Part of a small language model's weights.
Size: 21 layers, width 256, 8 heads of 32 (4 for keys and values), MLP 1024 GeGLU, vocabulary 16384.
Architecture: RMSNorm before each block, no biases in attention or MLP.
Training: a variant of Adam for these matrices, 476M tokens, 4751 steps.
Each number is 500 + 50 x the weight over its row's rms, rounded and kept within 0 to 999. Layers, rows and columns count from 0. Numbers have three digits each. The size before them is the row's rms in percent of the matrix's.

# layer 15 attention output (transposed), 256x256, rms 0.117, rows 4-20,36-52, columns 128-255
093:397448524495525534550499450483516478457476497532525494484493526463352535514516489511466499449538512425488518474487332431478478448561467522480503501496466662529547568491643416543480393494505474460441502486515485498546541601469490477478527491520478495445398508509455498524566458604495487431466559480453431498575525514482531516570492407474439502473548467489459412583522498520447469453492
075:471494536501507529549550550469515501493488488463509526529536522448565494486569557495415514503549548512477480332472499578556506478488545529530556392526525444497527439457492503630456431469506381561495536536455405586512454468447473576552480501579457349488439530419536426535480419455497465484433527550522559532538599533428494453498490487584632450461514493469528445453537558523461511532479
100:505472512462457402487565483548405508484508434465472514542548469486666559442460464496523463470475475622538453446448523578449469556556548534554482536573432413522517468459509488436433488547482561503488504460491540531496556409507443554513482680492467564482555521515432558451423596524525486549520462444580425407440441500557451548451502566472525489467557530496535586494479536505511498507506
089:498484573432497522416443543394543426474484460533517423461515499549471494576579415597500560518579497443353534519430455476466459382566490463511468556487573413459515455531603513636509473552545452454504500484453585517523459451546566539557499472519448517463531511390454549500480550512518573441510495558492453430522533558537584527512516486492446500550531544540375452475541541398487552504477
079:492489481428523401610508475581468498484616546470509521540521462464565529470457625446486504504496486520579527417534450508407547515428523541464523367473510484566473459515479449474585433529496558464403540474480456548526502412432506436407449466489501414533483498542537435464512487545507519428504504396408473453528455430504482440444497461549455493532524470472502562448507454584464585557504
084:485409518471562472562549505606561472480450481528496512566469537457452423528554471506520433484446541428449572510492398484461459423582438434446473574472534566553555547435530480563501549455490465542492515594476443463510516439491448531516490548361423538442493491508509532531443458491443441491521535556534418538454494584509458513448461468627473462351518515509590493533509533533569414450525
093:429514506482517512485524489418512511477515500491543397508489431549588598502559497480523568516586478531465463467453505480518463568574513493509524398529473504543449418501506424502462471501512514361461470479487553588466546474530532473527506448545598499472591517475492544496503518409490575506515545475574501408518529415589539509521556541442422531593438499525371437540445590375468580532452
092:490556580520581532432559487484469516512463484543482477513456511486333456583524459572468472543575576404469568519545418472511520455534400479458488539492553545471530496475572480502563472481496493506544523546506496447543509575460563497526489460374563475414444497547448520537467459493497429510470539560418414550549488566436520465589466428494504495419502519489532418492529480493490462454465
099:536468476440501596388393536455500441436481519567544504457455481530492469518554469510421539557621550482359563512476540481536458504440540459504498445495558335503416490519617494651497499604525449473518499506465530560465554539570614578578520371567488466541507490445543480564538497487576510442381541527496508455579499553537516464518514480501438505617508530506370412511549527395432606486497
091:593448614454587507513447494444472557502487540474436507536544508575490441445456429519591482548548502482551409474528494533450491567567487470550489513556468452537500475440511432329469429489477542494521532523463500590507487485503548478430511615422581502448566478533460547559468634494504436519476537521536559470447433449529508527513483618423461433501444546441517551528474582473482517375412
077:513507487540626497535513529556505609524575550523479517551520522526475470535488477481457514529469546504544439526541520463486564556495467423551526501522503417485504436493372547482549550453495538505550636546554465554595505507503571540530561571375545409451544500590549450524438448505506426514399500563422601479484463391486484545418466523446536476565411543426523540517459496510518553505427
084:458467511517564473570583514489565470480531536404433538462517495494462568416467476494503442460480492455544509451521396517451532368521432541371512457504494476519594540459544517504519543445448432587448460549511521488536450472465413425442418510454502430427483493547561473471521522540475501491567501515490430631480516578515506482530502415545474497432462470489539488452470533527474461470525
094:602450516528520457530462482561529585511506515454438450557620469501558475404474512517567489476452538584544461425537488533481515588480579523499483552470457560561439486489434508441502529485497534481558518479487464523474480356371504477529459608453462506565556475544418455518486566493550453512502482474448547467464469444543496430375517554544579499458477458430537552522397561545618502540475
085:508515422522503457484478471578523508502491503513621554474499590519447452578466498490466545507465692504489476586540539465436577502525462509453543642479516504480544514542526541459492576501510513494552562526453521467444421453503486481565590395477476561479454507529498451528572502570499497539460487600516548474421521448436535606484462409545403497519554460671513539476523488559584517534442
086:468505423488532526551497493539514472459519534528518514453494522500422519511488552503472548527442530494519472546516491424522380434501508482505516524539481414487467577475533500539526645551399416533562620540558495506498530481529494560556618441495461489518480568509579455512520430571503495405359480551496536544514616424465370588508511536525559477553497491432445403450598488521466520537477
091:449570559556592529505521428536421505515587535509508489466562550464453577465414505501571440503513449508545406485483517488494571466544538470462449549518466568492577512581509502342486540505486486529485530495558496449499577483508506484467532612418519502515487560622393559508596576579511502482488477467427534502446566442476513585552475539467543420490500480411503553491489458562516464475447
094:585514571467496514377477579328535485440432516494454481479512506540511485463490487552395479524584542505481486505425556460490561526531559486512517519533431535521441513442592433483411372473561460448538497503478569560460521498452517471580487423580539490475548493413452524539499501472488528527464560486539481522555454519493577567461486477460432563598512503492483466519451573452537543462446
091:392443510531477501551550523518650486500480484462533455486537521521484565512571496537442528433432432512434523511484385525444461523531494486462531432487409567589547538511635437546511507464528480509548483481485515521586412524460468475456537536479444495507489503415507465528621510598450545428615438483461515532553502455535460517575504469378414536461431485507393463490482540508518532514526
079:553488462493531489515587482396532500487518504448502542457564453516537471498496600571498565621572486495548564506527507512562509540434483521562568446508514485560498451412570531501447451533545459526485534547406492539514459439522526539552442411448496386388482433429545440503480547518499517436469480610527475469465567454487485412494513533563490475561504543525459387441554546504451593529531
090:545510509497462421464490553498447474451565482467533483510556471487492402509417346476527495531442515596588493479389506485534492501439441539496544520504523473482517466451420537428458445591502570464431539494533596503502522524433453553441502541611410577467507490532461514510474532507575514578522490388590439387467491585509536537535511490523539513466549518478539525434451468511405448493500
092:524432535429447539447527557411470465465484494606536484518557558463419563527549402544484539449594501507428533529310575523477464400510412483579474458543566465519450480445548544505456371498583455480577448433517566462540458561600431534538419415478440570495527472446443511517489559561507525457490457490426395445514557573456509555484448489510475531498519535548401428462542467502486515384531
092:442463500478538531587472473583487449491576503507488562489484510514541473573478486367489517516486440426577498536552490497525551540464546552443572409424402549590506428480473485473599502482520524459417527451528459521518508542501519536396552518581433505507489531568484455520561485521481528496506470431477599554508412461599461441501452486542498483558499491586505554494558489514428503615557
105:492416516537485414507539568548534527450448479540454496569425549462467479460503489522430464499411534468424515417518399505520495426595564446460498514477469436499457583557593483551417423452479466512579536459487520445565481421470422471630467504485484545377443487541515533561515504540531552465507560556491440510551565600524512480497478495570520507351624580464559496410534512410529417504558
110:480537489502474535516519505416515488507506560490560423485491415533482590537535531516544538504603444519508487465444545469463517562453440562523539308504517516561475406471490518434469485487535551419486454530519516575464530554547578448370489463555512482457561447483519491505513507475441490566550452492490495472476495436462522530495544563414451521553465557578422424516440568516478634489441
103:573490564591467453480536516456467541487408455576434488529441521499367572492551486613413539526464556468465538474526430601538480415518511476498481437539579403560432554562541465425469447488479488539637539418499499420539500552522450456552459524570595554432467475548521500511540470541492518526519513569433442564537558524459494454492496477558494510389560513494506455435605408480398510447517
098:515509527411519561395478517475504456447609500603503561516530575471509530539519462466425540526608501479434546474430624560523396464532466481549523457528491454550442513450557522528492464503568440558643485495447494476446548534532453574577435400422519520560511501458514479565483592502499499429422523554455464521523529517471447452491464483549432511540513509545430459445533534505430575432583
098:540517510388623504568429422525457532485506446470493519543608521518523482469452519445507541469523530495641408541437631538483522562585497525523482543532470530496442429423433577362542450514516458472497510545386472518446464550489472394489517530466490529502501507513477554576485579442509477501579528529513586405445467503547526498480473565504520435502459450488529517491471504483466461373441
097:543499480626557499525429477582510525499546462567455531499448579529482486529475482433447531547512541534545476495597470484510535486471558413547536519498499500511486465539375559465575581475469543448540629492542451557506562543511534564517570560494586450437517533549547436573548463532552424604498498560495583560525484464476485498415503515547562368527516492499531545490469450519445498566527
087:455364530394581484549575548454564487500586455462491502573493557559475536421542463453584507467427474489527489441476485590538523470502407503483513462535390432481496533486491506458541469461483415569555527507507506398508515495507410457490462498549499525499586407497512508505537586522496517431461456484433546538494484562549472535505470414504550543503433515490444430477517487410492514476594
086:572527488465539486445482391576431551449500466467439514485517488454442392483378433405549431489501525511519427444532502531519556518399618522423513494410389552543468485565383535461501412470548613455408500455412507525441530459446471445543535451550431582522471488521387473538534458452503526529473588451548589507541500527566567434439517570566615548480571460425568569499507527493464409561493
092:515514465606510442540475517525492531490444570487466512477490550551471448517509590501448527490469566474469457496594422451488537510549533437481425611503532493429612560561548423585573552512439513493492568422570463499534396428455563447530541474500629440389470570519516471450527449563507518485464564564485448523550533490478486551488562457512445462543480485528519518511523496485550509577458
098:435454420510545483551505490535581421505548534482490491447536525507471475469558497509486539487531484482497504547527550385436406419525431423558524580577495523430524479427527526531557643495440442526573606557597540526542536436535536601598538453341519382528498453494563468531489478544530399468413449568514500551470553505468453577462534491441460409534421418513456463474497544563548525504464
090:482515415574519539563478432574596464479528422524472462440605513505437501449478458520538430497554472492591498539441550480451539501522497498574460503563494601549541453441527470361560613519493454537418474463507442431466525553509494517450509564398435501584545497541515529466578479517534494525529424546453620466395521488520571601490490603428474433487440430539458553548462488586446408462463
091:551561534434585477482444500454498534465432518439454461562529477558495506415470626558447525533476576509508484522455547543464486510513535465511477557609478479486459585473521484428547416569498585474487495506425564531359487603467552380526500397550624567458529558462460538462528469436442561423471527477506438530600505556520492533430485482564479545583526464456528442539477507431528530411420
# layer 15 attention value, 128x256, rms 0.121, rows 5-21, columns 128-255
074:455529513560510452516462493445516452478544545501432480543512565477525545460562486441456451481442480471583470515544478434452475474491450455361434535448477462534452446475538438504534560559441521443561465440574382488425447470461393543508480484514472404529480506646552466551478448460542453394473605555554502527523616471523442454507596522519569388526436493502466613435517442587509521494399
090:446411494517461468459461516605416592478426518529498527472509486560439501482550509474565473477501588493433556460531564497582565537574510479503387470527531474428513565496555487547497518388482399496528425473479515502481478528489550500530474539547496532484487554507481555515627592493464497533578454507507511471495461486496547494526498510429550473542476596487460535377621465467506457501481
084:494592608454436452575497504571500560517432524497506474375505457514470498428419536504538453557509644492614495504480422418524482506496445548499467542515445452476507647439490426540458505461503550401478517432489516557515482507460554517548469492499481512584503553551472502416450494432445449526470496443614446415400585471538479516484556563467510561523445553429461459583486552537478518539505
077:463457421563479457497497547493459427534468492459561611530513454588561509481539508506492473394467486403506505547535496513447500406538493454558594549599534451441574459469451496509533432449463544565552588501446582511587504515530540492424534489538526465452506547471414453531457441553472530477483462473488543568460435453458552448504457542433403434495546466498462528434480453486604463494407
086:503471534409478580414499463491485521535494520521512493467562496562518496547442506450565481575368634548518501523447458500520485561509514561470518454495476505429483546465503576480556602643581501560426552518483494502455500491514474540493457489520495458583461507460545479456547504530539606466409465524519454568484468465580469505433556535488475556525531505531480583508430484613427609484511
097:515417517530537456559554526500475576532484440463480527514352552502543543446559545498485594464506471454497553548576465489469506488399428417430433522576518465465563461540486536501508449412508507482511522509514460506467479487504474507516503483514598529547560465604455473516408579456515524494555521573473448440502527508522493521512513502569513541568413465486508510453539548466579448530543
095:572452540481482484504502588481566486372458509412504430429440538517490501482420459534493509560552533551567448515439425523600453562537512528505545429504456513493442665571523475433457515618558498472452560530479469587496523536493471559525493469524480463473531467524471577425447385498644484504417559493541429477530510470466474493398535574513494526483528489532506510533434511474487519533562
098:481560504546426505606518561526561575489444547460456456437555531461533528359474568476543477491503564513629526466396428410517549486484507441381588479502556482589502432472527351475537500524494460480417545489553459503486412526509440482541448494422464493530567505481449507444432503418486426547550539450534468514489480460501558472488515529454469448534505499495429505636483492611496525517460
088:463543492506476414530438586561490489495486516546527420535502625527483460517521577546503538501460565395418438512501474491490517570541560475551430518477553487619496520535425501547528471428522523446366478474499492492606561560568478552536468574500469581520417523469534623486452499471434416464550454548447524445470465535521497513460410493407560498472516483644472452464571439507548454515550
083:453487476568468460533542530431541540456483566495411503558510489464495480529513612480482489337574417379464444502492460566452508566527561480509434481477488503471407460508561613482469494471493442563478531466474479517570524535552514547496499492498485494455567496537533487459546505507612475504483526511548537509518448513430514398526521465429518406555396449518442466512454530417546446480406
077:465469523463517450517451477497466531559467584551472430552530504452512454517538496414524530544459561455547429497535541491485490531540526565546563473441388499478485501509480503537517558555587578539468560446505504568525610462480522569591525477507625437567461540497469541514390478576518594463478556466557465543558493502496539537472444516527551461417497453475611494503369468484518589421544
086:512493546468490464509533633538442436554538473472581578403479487573481466490544526504582397468447414400478531502446483449494480507618468519600460510487545471602518439542563528506495541411428485497483429525485516521491523511509481444391512490545432455529447583410566537564589580525363455516576463546401580499484459503575463540493471530513507480498511491622480482481487460486554467447481
082:502457554438438538509484457491565557418563449513511475494505463545431411605552545446475537465533568496521448444552478552474451479522497533416560494500460566448418471524459582516502497486517434422491465532530397591571496514424608455499539477461498479509579493501518498439497489451573509467482438532516550507498533525507520494530563496483418571525532418504580449476480516538440555546510
089:465529508463466554499517469467508477530526515525441464550646499367442383543483562465439503421590553500579439424477504500405505480467518450435455533427427499495433394513598505527434522497528491548449455528510468500425426508446511445550423517484589580514530434549460468491546513497516518421541539442534513563486431515482517431615496413460577583524454548473614471577433529545481494556555
085:503508540496491519514538527552525459513419527502485436478576521454477462540517446520458547427563515519492412482528528515477482559577514461487419475502474433504499517607496497477416423456487478493550541474513456519531555585552608518519530510452569539507442485465527424427564540529529476425521483500523490435557528509516556468536415456455495546569470443561603423548468570359493424470487
083:441479486514517444565460507540429514436547480446585533546460494438525509448460521505495508646446547451544481463520505466555487543520524531446488439416608533612530459443517515507462576442499464371503503472590453537558453379557456512550461514468444511522462510379524604394400492480538429511503485523471563437450497525478496607460544525536468489423509484492462556441555451494576506506510
087:574445580481565560492529512560453584500459399445537516403422585550397427433504465484578580636415597523449531472573479487557500538482549520498482508473464508504480506520458481469539559557569509420481529532506431544510486488427507491545501476538536445515561507504449594511551610420544481524498445549458496438496503516505457502418477517493594588547468502542600414472573502483484488467593